config = dict(
    n_layer=17,
    d_model=512,
    n_head=4,
    n_kv_head=2,
    head_dim=128,
    d_mlp=2048,
    vocab_size=8192,
    activation='tanh_gelu',
    norm='layernorm',
    norm_place='pre',
    norm_eps=1e-05,
    positions='learned',
    qk_norm=False,
    attn_scale=0.0884,
    bias='all',
    tie_embeddings=True,
    parallel_block=False,
    init='normal',
    init_std_qkv=0.0302,
    init_std_o=0.00517,
    init_std_up=0.0302,
    init_std_down=0.00259,
    optimizer='adam_variant',
    lr=0.000544,
    lr_mult_qkv=0.4,
    beta1=0.9,
    lr_head=0.00383,
    grad_clip=2.0,
    warmup_steps=363,
    schedule='wsd',
    decay_fraction=0.767,
    decay_shape='linear',
    final_lr_fraction=0.0,
    batch_tokens=[32768, 65536, 98304],
    seq_len=768,
    doc_mask=True,
    z_loss=0.0001,
    train_tokens=651600000,
    steps=11163,
    dataset='wikipedia_en',
)
Each number is 500 + 40 x the weight over the matrix's rms, rounded and kept within 0 to 999. Layers, rows and columns count from 0. Numbers have three digits each.

# layer 7 MLP up, 2048x512, rms 0.0449, rows 1950-2047, columns 0-63
486538457432493532487534460428496476462498532493542393525465488503560516498500621514557451538480529466536499540526560490552492597543415528500555470524483489499520488466519470498522476472426547
527593533448554442513489513593548487580488601526462592501472470545460413439520455469492530495556520549508520464470398464526566501467482478505475465542474474512422507475549480489497570544522455
476566518542515451517516527468516528538555480459543515503525459456609524513457568500510499470579517531546535494463498507503538420429526455553536441496536496453542482475420433543478440457520470
496500577562448550569521535450519422380536469483514585543515499451546544475594490482470491499539532506445480459483545466491479498512557529511524420484459522459534516503512472459498473505487462
506571570495456461558571546485528450523504538541488496504549510448559489457486569475426468475517571558548479508472542483492521482551504527552497452506502523466461492442495491460446544493451483
525509540477484464540528506499507444417423505519486464533518550510472488494476498469458474450491514526539444456480555499517478497490521482542510434491472516498523532466493457448484520549498509
480508572456413458424493576518524485441497547554511514415494496386510458471525497446507500537531481516529470506487471453454566504501492561483415450539488485522535509490462495482462544542502533
482574503508548516482524491542472514497488492495474470479505558488576487478504527497497490485503508520511536536457534522530505524463530578497494512486459470461449528524533547477513499554439524
512515456460425467534533567503526522493493493518504519517449568496509481561503553484514540454473512552543617547464498496533503488466466516496514422480536465490474506478532505447451452561530588
523471529527508464537521568464507450532471534574524522508530484477514515499488507477495407489499560520501511475467545548546515443511493532508484502534557494468496539490531450476522499546487513
542481563465514579517481505461507449396500436501416518474471515563520474521500457453483442554506488557550581538492501516479518508550494512487449455474517477469537589486508484496475486546547506
558410463442532543531507545468586453444520431434605550479509541502540523539505514523528485456505542545519541510490501622524510528532569498546488505492471433465478546470479440526510559493477517
522443537452491553503509561486533451519501440487514504452482452493554511491484550517455447440560555507555497559477451498538465505516535509495542502513487471448516563465461473517538449475536500
534516516490517518515512472540479490485515476531559428430540529473406439487544528467515476436559524485559476468481538447568444510522449532502540520476489506491544551517489496513512539432459461
528485513472483496515518562479510495526511533507488549562467541514571456476497514495512472493507498551535526549472495519508496528481404546493527443481508534504484544500584489458484510562468459
574578520495580495434537541482504428521491517575414537463522519522544525462456515461457423458575541515529537459425525492614444517517446489542658467539460478490435414496532469524487531524486454
486538488546512454536535496493527515457427487570559605487519548478485454461458432543531516479538502553481509477508486478523514458507396407550502489510588431485405452464472516496492497463443392
500562493459443464448517436508456485491518392480473557516535485438588510515523556468555538518419526524487491516471517510517556549574433514517538507522484485551516449468486476478435428469500517
551499547514517464578540503471544453482464535490519572479517571455512499465502534466500464451512530542538522453472539524515490487482450498560527475457502486474535532455515470467454525534485464
585450488529536502486565522469476404586488570443436535518474445530499530451401504487433482494475451520538521490455452598473456508477566491572467513504502509456569510534383520488498536458528505
515457516499531569474464532483543483467484542539520529464462487504530473466451486497495450427520478534535530512475471522480558515556496484506512530526541535471587518478495555500532508520522489
560531518510450459518559471442512521632532568535467498432552458519490584518474503519490481413470520461468509496461410489539429460547514497571471440433536530532455481491436477515491570524480533
542504530528501483635508582532522479483528509451452530533533423506472511515554459511547524546457503554422422470495619553514489555516536518518510458432486431505479469474534456484482480520567440
526515516509424558555529515457491455550500445519509557443529521571447539472432499438496504389461509444493498514483433585579575532504508486509564481393504455440550494490453534528532553570456512
532410437490535524469458477506491504568489517481451509444438441473532531513528461492514472454477485558521516486481492583589484527495550466497470589457466532475432565502490466521467511475423493
537513539515508525517519451466588483522537498582453471472490449516504447524455469532496458435532569567520465533502489553587544480538490524524506512477508532476503554445531532514518470487536440
514459476507548460506515498517487442548463498413516562521511537514476497521447505471486470477506460541509472552473516488512530484432478487561509489488546422475560491498487407532460458478528495
539524486438496528503478519516526450495495527582521542480516500517560370497482525444550461438488551507507609579498442508569442474479513599463532510476504496492557464457484543530477533493493430
495511556526474503478497504469535491464483553524499489527537471465513494462470484438533463528446485476539594507531487495477553452520461495513461513476439509484455498458460420452422520505562502
532510534474517493522547526462541469483487501515486516461544578455522493462480541463467491436540527549544511473452499479510497499527509506539515480447490493423521509468529479479479535573499481
497519519447511455473503500449497504517504439483521439419448563401438480453487477555478548436532498522443427504462510445542493382527506482508429486518577460536546593529467485503508432485489538
479430528480492539490511548512493485532474434501484552516538499429627516443469478511590488475553447545464523475500454528437529468543458450464523483460519423509560489486439472450511507593456548
464504426523534522502554601477508478457524522465458570485510542429435509501450469487476535525546522492543494555463475458545577539452518492488477409474507483481528480518444508526481538496464491
514495505446464454516533545448526532542527471465513560514466474467482482481483492499541542497527529530450507522472476492492501449434456520507361471458472476482500498544484471500519457519521562
555495516508509513530495561516537546468484470537470497506524487551446522540442516491522478471534557526509511514451417498516481568542416513512500463417478499470492556447550526526468512570467429
483563459494483521486504516510514512413494414490510480490435576426471514474530507498445499526430553561536534520482519481503496476476443561508557493513490524486590478489527546436466495546462494
554504518403544514512493468435564433548518481601531451467445521458493488492452495555400460537458516547507524472467496547598502453500490502514512510469451522495527540459533540544571524526467565
475532506492527480497499523453487525459520569581530475522564534530527489481489490505515449488554564482501522470502606506523435548487494509504503467488477510513484472443535515502456530532559433
503620537488576448566466532509475523530516486442445591456513579490552523463403503482483517408451492555471534471495469551517588500526492488480532500485589501483619520413471480536504419515450487
532497535503544585572508550448535565514448582500516464511445507480489442497449529472474502479485534513520593553461490598617448500500450507489528454465494461503483531512497497512528522465542422
517441511507512483468492390445563443467591477551507480459556455583500509532471458467487454545490550511488416495498389517466517533530519544523481554507603499483466503459599481535516502482456467
470510566458528511540510465445518473522521466456476514489472513486469518514525497524467516448440531533476534487507492514516501502521482477563506504508537493511449525537588539503505476554550506
526536542489527478516486518459516471545513528497502568501497526464546437450474481494508488449571508533530512502462501526562505512533458488502549454472464477460498527502501482466508477519513463
504493563540497465537482465572507541449493495540452561479461472570569497463453514439485483569522534494577489534483446557522492524454490537500421444498601537470515538424551520542454418458448523
471574487507443529591465474446486510446543401512539528580581446420456502470443539465540461475479563542500482533481572523609543468579466543510507553453458464522477456458528430552533427559527483
432431531472521467577493519502521498513510478490539482495488558468493500520527424482498514506520552539458535504513411507427476474506563472558455494542505447490466538503503506498486527530458421
554517503535519494509480510471582483474522480542552468530517576591530544466478490453443423475482527557548536530459459505483509496597428529475501490478520557474567499466529486481467483504493391
496554511487464416527518453489469445488534460530504521454554508509613501522530502495466443499473474545571599504477480477465463416516434483498435510536499540414612497534494543499533486489541524
536473460566485499415480504493533475481468432541492544510517530549575593481530569496507447479450517532517494556505472523573539559539466539491586547507495488494432530461532496490491500485542470
537593615578474449594537509488517462497497527533448544535449484526583493489488464511479444464525491470517456500471466515458525530518488531462503454488529483495524480453592477542490558433651435
490437475453438531524480573511506456458496528489471410495482577480485499461510446532494496584492523512590449509488477515509500577461543505556469445571507580470462526523531461523493538557536553
531544489512545492569548565542501490517481478409468503487529470457485457500530525494533539497463498505471577484458491607483443560527475498548541531461478441514482548465433609494537474533492486
541539570512480527608501530479531487561412467381500568566499504527538487540496489500552429477491483488510536485468535618494472512531519559566509486396542460471503440433522525475500528540515453
536532534464488434468518568523471494484476470454517556508450535376592474474519497439548493521419514503483592472513612419496485499471394560516459397484502516452520432461550484427467521478465549
484535515564474432479512493552471453509498499502441518503596472490585486473468526493491490480432527503586476485443502530473509510564483534471508458502558474455538545497504506458452509513448427
535494560486550513547534492393499486511515525455499492558470476460541453480532477481553456486438532509597495553479515498497526413545502567503460464534595471463488506502444456530498495447547459
492554561554589537571541493480476476460521468532505518591631498465561565496507519495573513553488522492470538499483481483478546456595498475540584468456472443457451341507507455498475531520477415
505478438489489462542556541500492469577486558525488483499475618474524451531460581495431450448496460507613603521458465491532536494495479396544479474535550506506519551506517534484469519492623508
534547541488409506594480575420463480474460460509436584510578559401537499488503455480586494455483604509513502461466498478535524486489509508512451512469489431437603537460538518487516446488535506
531575501504539515482480505462463512540506506455497536466503456511410479500458471490517498527502536559510566479482432504540443460546594541565523529550572477495528500514431563470514513488492541
514544560535504440521501447486500490504499550458487539562518508479503543504463491468503490530553486553543497573488544541502572465558475512541505433520475526499507502460519461493481532468563453
481522544502540531508470486518501494563479527477511537563537445500542530519481485487521511546484493519491496499495549561468546482445502510490477529496487508488581445474505473538553488508547476
499478503362544513453479564484505470524471572505413459483447544370466458472536455540453529534525543500526502442458578497375460444460481473497432459461508518496515479499378482459451499476483501
513498570544573551546522466491471503462488422512461509499592454492590601535482504468505473558459512483507568468534501463535523479514529509541531505520592404449579422495485494484419608490446427
452483515505477449487552529477474517551509545534444524523486488480681426520499438500464530494578491513499475491446469494503548519477469428502484396538490569502569570524470532514499454488471587
554546491470525469516508432477486456534489545480525481530506527495500496541487560535486471413501487523533486502502502534535518495495505482538469525492492484485537486496507465476483472492497509
549465522534508525496502538502469533474498388477503504530445556501434428512489478451540480450466502566475529500487491556517482531567434472517473495483542437540511500483517516473468537465484556
479496465519489488481512467599502487505443469523517470439516509471469539469525527492556507405546575485542516514474515441556467517472601514483493491546451522483545545498511458503498526574423460
498510473531503501523519567412533485475482458506564450490523525502537406453427580476512472505514531468527612492499442487490499431545514489520553582455487452459475500561453439487531460466537531
492552450513565475505528515485471578510493507433469529544420515469469488434503457555470491514535540502529510470481529525534460559480508456494541476464502427533496607533513515508459438459464462
514577540423515452593496499468540479477602518608461488494553583599461525472529504487448386468569494521576487470492522521590528565483422533566384468500554575446629508534605535444506574506567558
476572600564474390504538496491519453516548439641436490434493552523542415429547459474475454482513458529536438520452496457480511488492453537470480489476447534482485509487546508419514514644570487
473443535498511507549468508525497461455477483457501597534518511479458468499461416507544519530541495482558537473522477521503496539492555475520519513523506391462564564474568420529461477579523478
500443606428529477470524494441552463555495617493503474492520497515550512531463535477481451446503534477536522486474429497496503498517481501507500433482553463503486543455564462496496535560492443
507399565522492441468484453455508491439500523543555470569539475488382511486522473520506473496532519508522464472476489444459443534512494481494421415490538471495582508450516504509513544463513461
560514506458549451485525538439539405501518563443505523469554484544474480513537498478473477459485541549525504489446502502551500498521482540496502468449493536462484489471538491468458611505495465
478513483509545465456483521520541515511519500507528567479523549484482492501504517496494478508564546525543525508509478391468460526546441544504473499512491505486526473454538528485517512493479425
526611480463532495464434440455505586548532509513473509532454535454513493488514508479430492363584472488443540488473482441467457525478467478503476444486507505513544592433552537471459434457563508
556502491526534435536500480519489555491485517429502493437489540484561490479449471530437522516500484509511598513486484574533480494495546421522504441556532523497487613528539469485437442517509582
546579508442454469524526538479489455449505486520529557425522535530463535516544521462485440435495500539555589485467473542528391552508428524558449477527530532457603520467561484441471507537461556
508529491476465494515452507534535451564493479507477554476475551498510458479482492513482444432515496567501531494509443539523484523494510532532473455461458486483514471468497453519501549480485437
493595478414606543491483565483500500561492481386523473459479508523546499393482562480431522480466548570514547543488492488530513551519505509497485482470611449551518564553482538537500547474419610
507469501497448495497465514509535521469541489541492555441505503541476469481455484534469526496614502543549470465521439531505498548484485503482516466475533529512484464495502539537517562482493448
511418439460525481454522455540547461408461478656416531469557471517587546488481482436485502493535519503520520497503538540529510521534537578466452480462563446475479509491578455483462534569550522
468517512507545490464480506524485513525510519530486519496522537522486481507455487494454475441446506490548493536502489459514505529519515506504468513491469486506516490490525441498517466534437483
513545516540495471523476481467528470504477460467461546536583525446485533470439479521633482505549490508488423489502559502561502484499466551504547528485461415511467469479566479471593452467574402
504468493550518480401531434465508477496492546503553499512434546441474421415469505515463461458584511502501518488474506445501426470491549498474426464441522471514579500547442474500523460501505544
508581463456478484599491466529459503528496480453453475499518504466542438532531547479533492536515504474528565484479517464463544487514513543543475467529551508475546495444475460499465409476520562
510474448518589487423514531556537470478497623611524434472534510565530440519581505516429469474518523509519443519474548482512505456493533409524497515499475503479429630551464565467524464515467494
531480532493459501547512485405548502525493597529486452534534599421557517491494543491490489503489492588515518516488489437546518487507499485557535443519453469481470438503491484507447499482511543
468465470429499494434520441498507485475517420486548524439567520504513555495544477483560486442556491543551475483503571498537551506552478607543518537504481482454439526543503422491478525526531525
611563565474540536587523571504545446504473509542449589376502542525457488502554520474420457451475527529481606540518463578563527578448493488585536477460496467447496535498510504466453582542469468
534530461494520462483503438525464527501488502527467455506572489546544523558506553456490472561511556553514497499501487539482557453552489505523465475545557511478525474498515418492398497528478508
507523486461456516482480433479508491472494419514486524531523468474519457517476527492500476542508487496499568510467469486598465523518472528531537489482456482436487460470532435502540467557483509
477532548501451483438518556504527479438462569528493501447482461425467424454505503470461472459477562481488569491482495521467419512524452539538456446491582557473639467496497535462465551539440540
496567553432475514459510534426551505455451486562522447455553556436522516486522647444463508501427543509559609542498562503475478488520452527531476384424581426473493552437502480503497481501544604
548418487465502502568540519508514471547489538535541480508476472517583482495535454526495442473513470532519502523456448649513535484515492512470564468545566528488493589502446463534528514535500515
522541494450513520427491489548565485455577509489525471501503504491521504488449525441424487432564540522522545502484476552464481471520500553489469446524506502456556509474525578470469475515519552
# layer 7 MLP down (transposed), 2048x512, rms 0.0362, rows 1950-2047, columns 0-63
490501502523514563453492466550485518478510520541495496493444484552519487495521494561512533442453556473463507520501523468545471504491499521470498538520507574494531519469534480515494506443470473
454433563510543507522536506467470495510479438490547444516567565419544519525510555450541477594510436527513464457522460479460425443555607543489515482488484525497617466555447500472509456483506533
526493390471444574480484567559430550511590507406493478458380468626526599454573448496469509406493540535462485532560642439448510582516396542500499496501538495500420373450617497533534599588473530
523504501514382403536523528597397449488550569527482541514412469500510422494471489518475509394527436474482472501558588476484511561506472570412466459483450517520522453480470444531478566539499466
484471531498423490487492531544497474521490516540497524498482503466405474470542507475518520489518521534555470534478509443442510563571450555459492502510491483510486505512472507471454523527415496
528493518535488492499479511495492543511516543492466469531575493522502551536556495532512504475486560531480541501507522483471482463496557515476492489490474527478471544531521448455491500531517503
480462418575472524529427516447518558564506559447540512556480458546408565463614494482492513573526488515456382443539489543463582606493426555387472497489548503469487556510445443463501498511443490
523504457511479449546473537484551496503534520488551478462483471495486510481523479510597533498574447517469490484481489509484497467559432440537482502548485504519541469480449501539546505434569410
489542455498555532555477479539476543539538571535505461464482552493411487515515504520561478550506534440563442502523544559473485468510444535461503441554518502546517464480538458536515531514568483
522514581523519449430525423498500474570462530587507543532529548522519556470467503555530496495484524553507501498526486429447557421559477526416433471551550562540488488491505423408500500520577584
484463518518475516536479543497487458532537515551548556517441545543574483492465488473513474464556476571559515440554491470510491514509470541439438532496458539499521530485516493487454510506527423
473437499526494511507511462469503426507463554475433478513448498546473476514534467555470482504522547516480501493502471491528492508527501474539447497492449510473493503510481519524488510499419433
520529460479508488520453544449563476501548467492475511452509463503529535463486519537551522493487529516565535448508489478470536453493501522442479509553524513580490509469484496525497437483482419
501474441486488518384498506483431455484517503578468539561427454541540491494505473552495549617447475509544477493502526559488515604595499416435537461606480500582511474496498517517466468482498540
543514541461504459454501490466516475491500547536516497520493539505521469532498465582508486486516518552516531457598507463502493481466413490466492437501499525538544568477552477488490513576545439
510533530551478530538426540548499457514526556481529585574418541561584463561546463572440460547485425504476433489538388548503521540552423534504534498536492391485511477490492452579535524525571338
480556530515538587329547552555537483505542561480472447528475450537485491489555479579471494383525519535414613569516482474571434548428537505557560527464489485549509558510436535471502535404520465
447501574500457501601515545556505546509514540484542436448458552453464499464512511595434454470534540519562534520510486492439496497518453503458456504464509541511495557529474504501530448537558507
511503497515485512512500497532498508484490516446498503488485492524488497484512487520496512477510486510509478503521515498525516485479517518477513499496498514524480484492498509511492499511517483
465481520484492514570533567555466494529503516442514612509359437461542523502518591511526556554458416392479494498547479547477491446507526491553586495484564447469489532518476533494552534441486450
516550504473453515511503512446513533509495533505503448493507539500529486488513517542529535530520482550503513494534547496534478473489465452490485497536459527473466545465499488517507479538473501
403560568480528486565559495492543481516531544520437444480511500490549463522545387424496528370524447469436493530493422472489533475504428507570576503465488462465487428451502510485438542434436427
480445506479530513500472539523532548532451470538538506521472549560457522552497500495464485477498486506467534496547543528564520486505537505501524484543506511490559486488578510501481499494512422
480407475546523570495493556478488449552445529471495437477441573455595488539557545579522491499474500486488508461539486445460526449484498503526445472494484499467464441500525450518477521515521477
517492519504457443476469512562480519553486517525475499490426511480526539500466656518527459388596462478583436490472544503374575449483519508541554515464533490485491482569456486456568449481526507
531549539436497529515509593429547487523505520463486489443547513511532456487461486523532514466525551580532501468503530491552531533547444488520504494490502473486535544467512524478414512550516413
512469494561524529470495470486487557513567459440522542508511508511512489562504561494518470538507409497571474495495590505484523463516505517502500456526467538462465477479527495493568438549540493
506470521521534525466462468557516544497548521510558558528534491491502446476561508509519453507454566531463460487512509469454478536537513521505533490531475506443511553464496466511442529558502404
486469586524517597483527512436505494494494523473466492521484520525471459512533511580515485504493517555435521546505473507515521498538566511428509477603499475575515551518421506506511479463524485
504494509506515499479494466484481503497489509509473493510505483529507477517495486524489495502466507489510521496526511496491505514497503508503521499501499496517484524496494487519492489497502483
493540440512487495517517468510475474473586535479476491522461508522543491490487523490468497503570459469478474493526529532545543450458494573456524506509505538491387413498458542449471503472466483
470498408521481518461477500542486510558438446480501476537445531429480543535468539531506549454498492508491511457481509500455509498577389469495520451438466458475573440568462526471511402498425499
546587508538522484527513508517467602503503531478524547492479490487503471468447467477525540482491451521520499513461409487427477534442418540461489477492503490528503511463515498486514468548548571
480501420472568567462481449500438523499491503494483482499478492594570465487530486496503496540498576518460453527493546530537523505475448585433546490451495529587487536466517485553545372509606461
573601507482514551535468526541465492461526528498532582520491503536486469506477498522588503532494571533508472509551509487548500557494521520508471448508468489542459477466482502505518532636474438
522469525538430510478490506511459495533524497474447532459493472509499529510474558549504530563442458487477509495553517512516479506501488498392495419464494476534480481495459510548540508438568456
481483563440485483501526478495540529553531499543482554557485540500526508408512534508506429587489532446551490548527473516522535489463520518488475472463550543449513522506455505441527459542521495
472451539428472509425502484495514458514537507574531526472462463502471521491489525509489463452431530569462438476557458549521477523515461440435513448491493548519496519530520465547478528569535448
509522553604443548498498515493484471506515584492414504443540553548475593542399439523440531533463514587562483481535442466508514481545512446489501455453591488482535571548491564479530563568494470
482539510562507426428439484523486488538489500564495496548501482523567502495551503536548450501413503532531485511492530573527508526488454494475506492453535512468508513465452454493509483523532445
500483491559558602544478527418518511579482483484547554506453532421513517457514525524496475518420504449564510442538491496497512493515518502468544464442469480486506571515444521498425541489446503
528501470507524468479488503507509484493508526476515447508520530475500487496533487518521491479504466440550495489548492477492542506486470491445506508528506493533527559488451428480488544487473520
512485545470532514414492510453498491519473558511528467530483551511535494499482476555472458428466542524549513451593513472468497487466483537463543436497468557550481508471531487481463484540518488
474500489508538556459523496493439422504561442488580501528553464482441463447464455469527452509531462438567570544500585505604489545439512584497556532441462418485440547462542563440412480528517470
426453516586421493518537524363477438488363564506479536582542439523530423550452525493446507484480486577490447519465492529526494465549484462463629459530515462473586496606586483445447536537591535
553492485466522498484517517482502528548454487524461539515547529511537501478448504508459483496502469504549453492485482514527565447542470497493467487510475480517491515539501502493494471536511546
565553537481552446511543541464534475574555521478526548513470492465553429508533471570574480507497515578437502549499499512450513479542569535471478460479503451501518461483478428488490513433423415
469439443491490504480501472529532545472556518476570472490487544442451496568583500487525481526436461550476469530528529509534473484545500573412440495455516584489487476491508570521520425528525489
532483508503487536564480589523463506528520500456554461451503496473573546537485470621604613546549535589436466465523536654539560454499499456478525517561517474489544457444591505540547401456440346
510536550465477523448559486513473484501509536499487507493480478493506475501531479545481492512498581467493520514513470506533458536531502525550549516540533480459468456476518474489505505549440485
512511534500525485484520435443494503493529506529544472548521467488501480523506508493481542468517509525494516508515536500483508476474493514518528554540527559499508475467513501488483421458507542
567494542518465530580494462532522442557470476515565421452498507450496438517522560498512624483552455481600498524465488535485517469531476518525545415491585573509555473471489490540433501537479441
518485548509508445460522522499557502516546448510465555501491496524523481464506499569463462458508514589487516543504516552486552432579517538511458499422502491497457473475472538490562518569576552
478522479432511500538509453514433556496568436436561519452539504441563463481551542536509491459510507500484546529528529513502424464457395506509466526457522490508400509465520576530494522444435501
573548553621675371611380372542627524505571463487424681464443477349495494441542546493499441458277621723417484476553346549379569453595528556416508393538502493374569310260541440539540492465395439
551486519483484407527528484502449489444509497470452550446563546494570492544469539550471444532529487513533565509566470509419472423585470527409548514557470471526513426443480441432491476562503488
450539441593510483416480448594462550530536568476489482435441493502497530563514529531460481426389516480506664497565541465474486542457507513369547524474538615548511575419491538450487613493498579
507486493486474540536506515567438479475448532472514448489559482567518529523559493587527492536490477536505466506505544470516456483505495498463508502506485408466468575473504488507450546475475495
451488579543434480520512479541488572529495524538360611582582497535467547523418452558498472423527510508512409573553490488528521539462507462445429466450590499439568530597405430512510461569484452
509468426481581507521531484485401484526501481520429483470461510560486427475529504433526549478527476460552561447560521520507553495508449526569533540575535490439433458479469542449484499472444499
484520508423459486506477504495553367468509536492521504420483485492517537525474485524517524418503569530529431518549554467489488484496447655426538511483538524496522549412455486456561467535513448
486504521473474538519483510494531529480554448501576489515482511513481524480465538521555505468494523486473436476561495544559449484547514586430537497508551459511530524498485559503478506509460526
485521510552476485532533478486485510541519486486538519498516493479531534484492505485542509531473554485556483464505541428538491435492510489460446486579540519489536561500515490476488483592510459
544494574479529497528525554471483549486551475478449531587459473524573430562551513491538446519472533482518491511534604536475506520474556502524519490513504474482582527485498507492535484529470424
560545523497488469433486560502478465514529578434470503558451490530502484531525485464444541513488450435478465497493467504515505565443576535411537450457572536501512485486510546477435519480501495
535522538496526496487514509521472525537487532543478514528464470530435466530487493502507493547493515522452548566534493495475469515509524539472605499553434469505526468501521456485500519466498464
585467512476485450515513568548455513492415582599566501544492547535427533455454508512491514510470482533491480521506567589440526537538483472514459532462483535469456526471562520515514510547488508
534374450447474528487474503527472456531468560506555503556508465544471499532520483471523498520497525500537405520503500528550528482523487468542511435560553507479532487454464556494530473529474549
465460550478437489511522480497552497519506522564543449527521522506531505504425481521477467560452459537504469506463557557503522520508431546547521469551509483509500518497527521437454548550517495
553490595515480505406493427562508476486521540478451511489490573492535507444477537497516434528443484489577483487547539451465500510471432486513432438492464579497484546429515564526516490490529499
500419525526554574529506376509521410515465612534560443557527546541522500531437505532455520574432500490446532469483527509488451498530549537424448469614509395497507555440509504487598593553486420
483477553528438506488522552502488440499505507481513444499511484522561429512515471522461486519473438499490422550501491431431476500512502558452477532494497586490495464495545491510442473485505484
532526472472525522483516460482481548524539532497501463514488477510499509473537504516501525482564542430543587499500517479544543456480522475514532511478517494485535476532497524515492491487490515
543493547419455466484478516481490498519508521563497468477509551460556465564480495564477502435564533561558551477617489515566500416471482497469516450489529501543490517449589458491487565552474482
462462461520504444516517467522526487500546446492533510506431489494512492487465468508557503461471489514503534539578491487532511475517553427578545508436528462478527523508473517498472511490435457
572456414432578536498457527509519529486566523535459433524453437524549509493472520553487501503503489601458525490560501535564533521600492557552576417509513413463466541371488539544579461528470432
538493506456472505499499511480501522514526473498498445522500491488527499465520480483482490472481512478443524537488483562491480509458578477486596541486464496535487491433472458473439491528474510
504514490541520451463530458536497560473580547530552516516453528545456478497546447525549432491461542501452488457505508554493458458486517514555468448548546517526478467487528501500495510443500512
452524469465516479422509549529500510535528559477489500489506524517490544463534526529490499413495468503468476468435586514507526514438420444552487470510537565471513491533499487446533452406451500
487501479530566532509492496447564518435524519506501461504478498549514449485501522529504531566501566460512512528507452460540535493440500510485456480473544476497507538505507497494572539547511505
461523568472448495439461527418498468501497490486465547508535453481501560477593488570485501486513525612513590475524467414401502567548403514525490564473443458475606499476602419537501504454468433
485578478538548513556470524515539563454507505501528480511606523471478401450523539571529546458502518442500537478539517587543487522506546494549478484538554575483425517438558500553482521473476483
482481590541531527507472514445514455582544436505474513531427478468566556433475447483558517404499466514456529491558447477532481493504467511528528492440511510541561515460524505453494435561462505
485461489489475504494501468533463489486487455432503463572453429518457536546486478554529483517462439501539482494536539568469541517550478566465506558549502456460550491502422451478504547510520542
459509438461518517451487543544536491482585494512544433482536494551480460563525515524465470499515504521475516529473508483524465458488489522510516563480525515500503479515545510533513523474481476
507486469596502476491435446506503500557443463505543540452504544548481473508498538537491497474459480514520529537542487508511516492538536539401543481547512502521491469455538509504531562419543479
520536457471590508517536429440525476489526469541482481548532457540497541458459510548570512484560532466466489495582507506516543476498420540504524464499521485523481525475520483475459419561538511
395451451428551520444504527496562471490501504514459499507473498508532523536497537509486441518517516521521491534481512545404490513511509478561519504473504494503528548541537484493490499477484538
436567529505452448537477439482410448543590516469535512541466484524458549517530486539474513441480483487433563476531495487463453544522497566403473555477488437504468566464432436489482501512466475
450500467588489536614532505515522547486495491478486445529465534517512505522509506484465532405523564523481506562489499517528474425489476503502581511485552527524496555471470532505494522423501477
460548568481553476585584498433484561508569464492450542561438523530571494471535494499528528562477525549562619483540514417478463474461506595504528525360495509557520434505494430532487556564516486
536483545475577485525483527555530501546516531496530502598527445497507434469462439526532528504445541417465432487574437477455502506453473455360430442579515479532519579459562487533478459496449525
500431504471502511494480435491556515511512503475563391522477445529535546514476459588529556493441455520516438510512517573471509528500532511478535515451527465492582558489416452517574518440508516
474467485517522535556492514491497499544526507486567482484513441440509491478523458541529472489536489490546463480483519504509541471484564485510494544484504481502501482540466528503494510483489468
557536505543524523512506486503464488477468511509461517492475449541494512473483491490484478538478500528534521455523507565538535558541430479479464489563522517469494528486530484484453535469533523
514475527517538549600479469564547471551443498553461575505477564432481512526506571524540477561492516532599516491555574535467641405398452495501547476542490538484460510401485554497457467444488469
525511450490577493487513502601469492514434493498425462508482559511481509534508519517488433488532546470514529531435517543451395509558499496521465468477492571519467603509473508473519463532425488
458509497513450422498546513524476484544502463479462532487512550518567582487554536492425482577484545523454526545487533473462548550544527521565537462511494538522445484440554487491480563556443524